Weights of a small GPT-style language model, trained from scratch on English Wikipedia.
Size: 8 layers, 8 heads of 64, vocabulary 8192.
Each number is 500 + 25 x the weight over its row's rms, rounded and kept within 0 to 999. Layers, rows and columns count from 0. Numbers have three digits each. The size before them is the row's rms in percent of the matrix's.

# layer 5 attention value, 512x512, rms 0.0501, rows 0-21, columns 128-255
099:490486549499481500488448541482538536509472496486526466509517538511513533519481522494462469488543519467514470489486554512510497521495531457490498519542480497503524427496472543484471504499498525517498481514552511551499527501499524511487465464493500532479520533432499479492514470516494512510507522533535492493475478481514522463452503503485563551480498495534496512491534502456514491436461
103:492523538471517481523505522536522543475497547455518489485504506458557484524532503482530510489504465525484459498489483500509503500548508450504484492496468471491527486521498518518506510469503494536536509483480517475448491463496492508506472540509522493476484484464518455498525462518516486501505465540544484487521513497498483418525507512512513467502444479488502477488502529514475503506489
110:529465442537534501511467503491509486484526499489529487484498517511521509449507521491465510496514519476527505505455463496465494540449485471484491495557537487479508489484527496493464491510519527477506534493533502525489539518491513492533497499478530534483503504484493484492525460488515542474527505486470527459456505500545544476469498523418537503532511527527488525497474523491455536513484
097:513487498500485540540491529484524494504493542533487495478508498477511472492489518469517491524492496548464474506514469487469517535510476479473498508508558490533489514526499542497512456532477528513531491510502517503529503501549469536475515465505510481487533509496499535501524520485479444500498477447490520527432489468512463489461535462466526473508512496505515541513494478534523489505520
102:515474518495473531516466505508505480445448452544515481517505502475465484502516528486534477515474541483510474491486492481495548537521513468485471481512534479506497459481514506510508488441464498507516503536480544489477496483487490544520493500544544495529478509517490489532513526528519526475527512491491523493489512519520487471492461513443511508487577534504527485482514493528516505517500
097:503535511484498541489491498495488482540547508487519552553466519510477481483493506483524491522536488520458463508516522481514485468526497529494487536546508494490438531510489502511556463486503488533509496476550506532474499490495496492473495457518506515506447454476530492550503518484472513504498481501545473523444510441502479493502488511508519507538448488536506483506471486511503505463508
102:467504478502504462503523520528513524523502513478518502439479484531525472531486475495545509504503446485533511524485505499528477522486494536525501486470452477522520494445512442472509503503530504494532522454516545504520528487528533504510522517489492507485505498485519487537520454479500498487510475505562495495519505494458485485476516522530538472463447484501511468489460534483541513471498
095:520484519464516515514480481501518471500507498513501502491528511509527465520498525494488492502510502518480499485472486454493508489506470488513514467471533495514519524484477490516523500481504523487506528510529479545485494456546452501478460524471511489477470488488499432420490519509497541485523500510490492459527510542472494507541489485536487529473516534533501479491490511481510438474487
105:502498475514493527465528528515518469451481510483549494533519484481510478487508546521516490452528510527501541488509515472521534485492518475483517494550507502495486542535476481521513464489495506485498471494523523458528492516481491501537472528509533525524506503504517441474518498474539511525489522461457454484475498515520514537509500429503523485502517489478561467490481527474492504524487
101:508481521479549500492517544482483478531493514483486493469466482543498521501522522500467461525471492473492524495507459507487484476485503486496486512516521516467506531465519492468492475517475507450508497519500517493538492515493517460537524513511528504504488492503504526476511520513530567487487481484507506480537515520490496501472532514468496536532505554490477524419528511470499471492520
095:523509501464540503507520560524491511478487432503515501511508529450526449513503508486484501455525543491485497485532511458531528512454509473487474496489497508503507530522482506507489480490479478509508537500523510479479527479461493566500504507562487508469528502483458487540471535479504476483486476532510492512448466463511510528521510489482529457513510505480505458485502474489487464484537
099:519498515507491496513521504469486479516484474531503527479455495493530527511511492474498517454502485523486506529529520480478503551522504522509467491479469513501476533474521541506512526498502505485467546515482476511512501488516456536518491474459506508515534509522518472504463454519504529511496476473533500463530487506536522424538504449503533534480477523483501487471488506521511525497540
099:490490474519463576502494503501499468467499481507462442448436528490489523544500474574506537487499491458518529501507499472514514484504511519469487471523470482510508509505497488502478532520490507451488516501480447531495530498546516531501509453486452489492451485468522500490506582474526545531476486481433506515502536518524496529525525479496504531497467528485516465522504499500533508507497
101:503469491512477530485496438444461511493465547510459500494514478464489536483520506512461532534520484541441492489485536515488466527491486501493501501512503485528538480495486501555489467509552502479467508492498527505497549486500534470523511542522484484496516500536455506524482506525475509506569452444466521499456482478445518531468452494499482490561501528544537469489490481488481495471533
099:534486478469511486501490494455525443489515473535519470489469481510527522512509517502505514508522495499518490539469482472491493453447493482506529553516475542517507483475532483519512480527568475511481505477552545517500552487481500483517504504515498508490479520491509511527454493474514524493549500519496542554519457479474493473454516474499517489500482491473476508518508517478490503508492
099:513521506465485493483484507475487533502493469505511468510501513507522499498542492475501461495516496454515544512478432555504505493535519559543493493423494487478492511528481451522479528467500498519489479496466510499471481495488493508495500511511517463480527475479455494501471513493560488460491542484441477569463480509520496528498506477482507522532439525511532522498496469484511523501484
115:501490482468483508498468482519499529480519480479490508572508508494502502475537499478451482478536501508489479453450514489526470555507503497463469511488490480536470492488476495477534539484459462507498559495521518538511508503477568498499476531455518487493550549523560496524488531505436512482496479522492510511494529478489482528504485454446523508501473470560498493501498488494542487517490
095:501527525486478421509490574484536529485494498455499511464482489509522469516507479445497510509483532464508497492512488483504494549479553499515511498447460533513498519521493510486455486504490473470492494505491486503507525479516477507486524513510482458495496515462535530500451506506500498509480493481510517517483489490528511509518524506481501508519517503550487536483451536507549481509505
103:488490490494496457480488486511482491489490498483480512497472479477538534502530482522466506501487481515533479548512484488548505497493505515504421521518527441488502540468498491527494509503493521505486502508506461507491516497475529476500449507475492469497496540508516503532535498496500514497504510507506486382518535540519537516456547526536491514492512451490497504509519517487519504500523
102:521493511498537512517466492492526478486516480533505518479501525467525476486532560489491499523532499476528467478439483530525499506529493495529521531545502463523526454478557507517528465454473529496496515472499515508483535502506524486542521518461455481481444471510487521499503458541504523515506520514549514491482487489493489517519491491513509507464540489526492528516496467527467509492492
100:465487476567523521524478524486491510527509478473502462529483488507486524508506526528478509533502485523478490487469489472527495510465508439519497562500480513521523486511521541505488531470491513510536481491454473511515506519526502440457516513532498445524480459475473528483482475517527472476516516495487508527510526502545519453530507493453435525533480514476476494484519499515479498497508
095:532500506498516468487481477540511476524528489476447481509495464460517506504506506493504473467526503526506490528530473503530541500502466475499505499502538510569484487480520466498485533482479520523511519544515494509545506478466492540472554506499461518493468456497509481471513479483507496518486509500460515506486500522505584472465491511524531490514513503533515503519534535480538525508472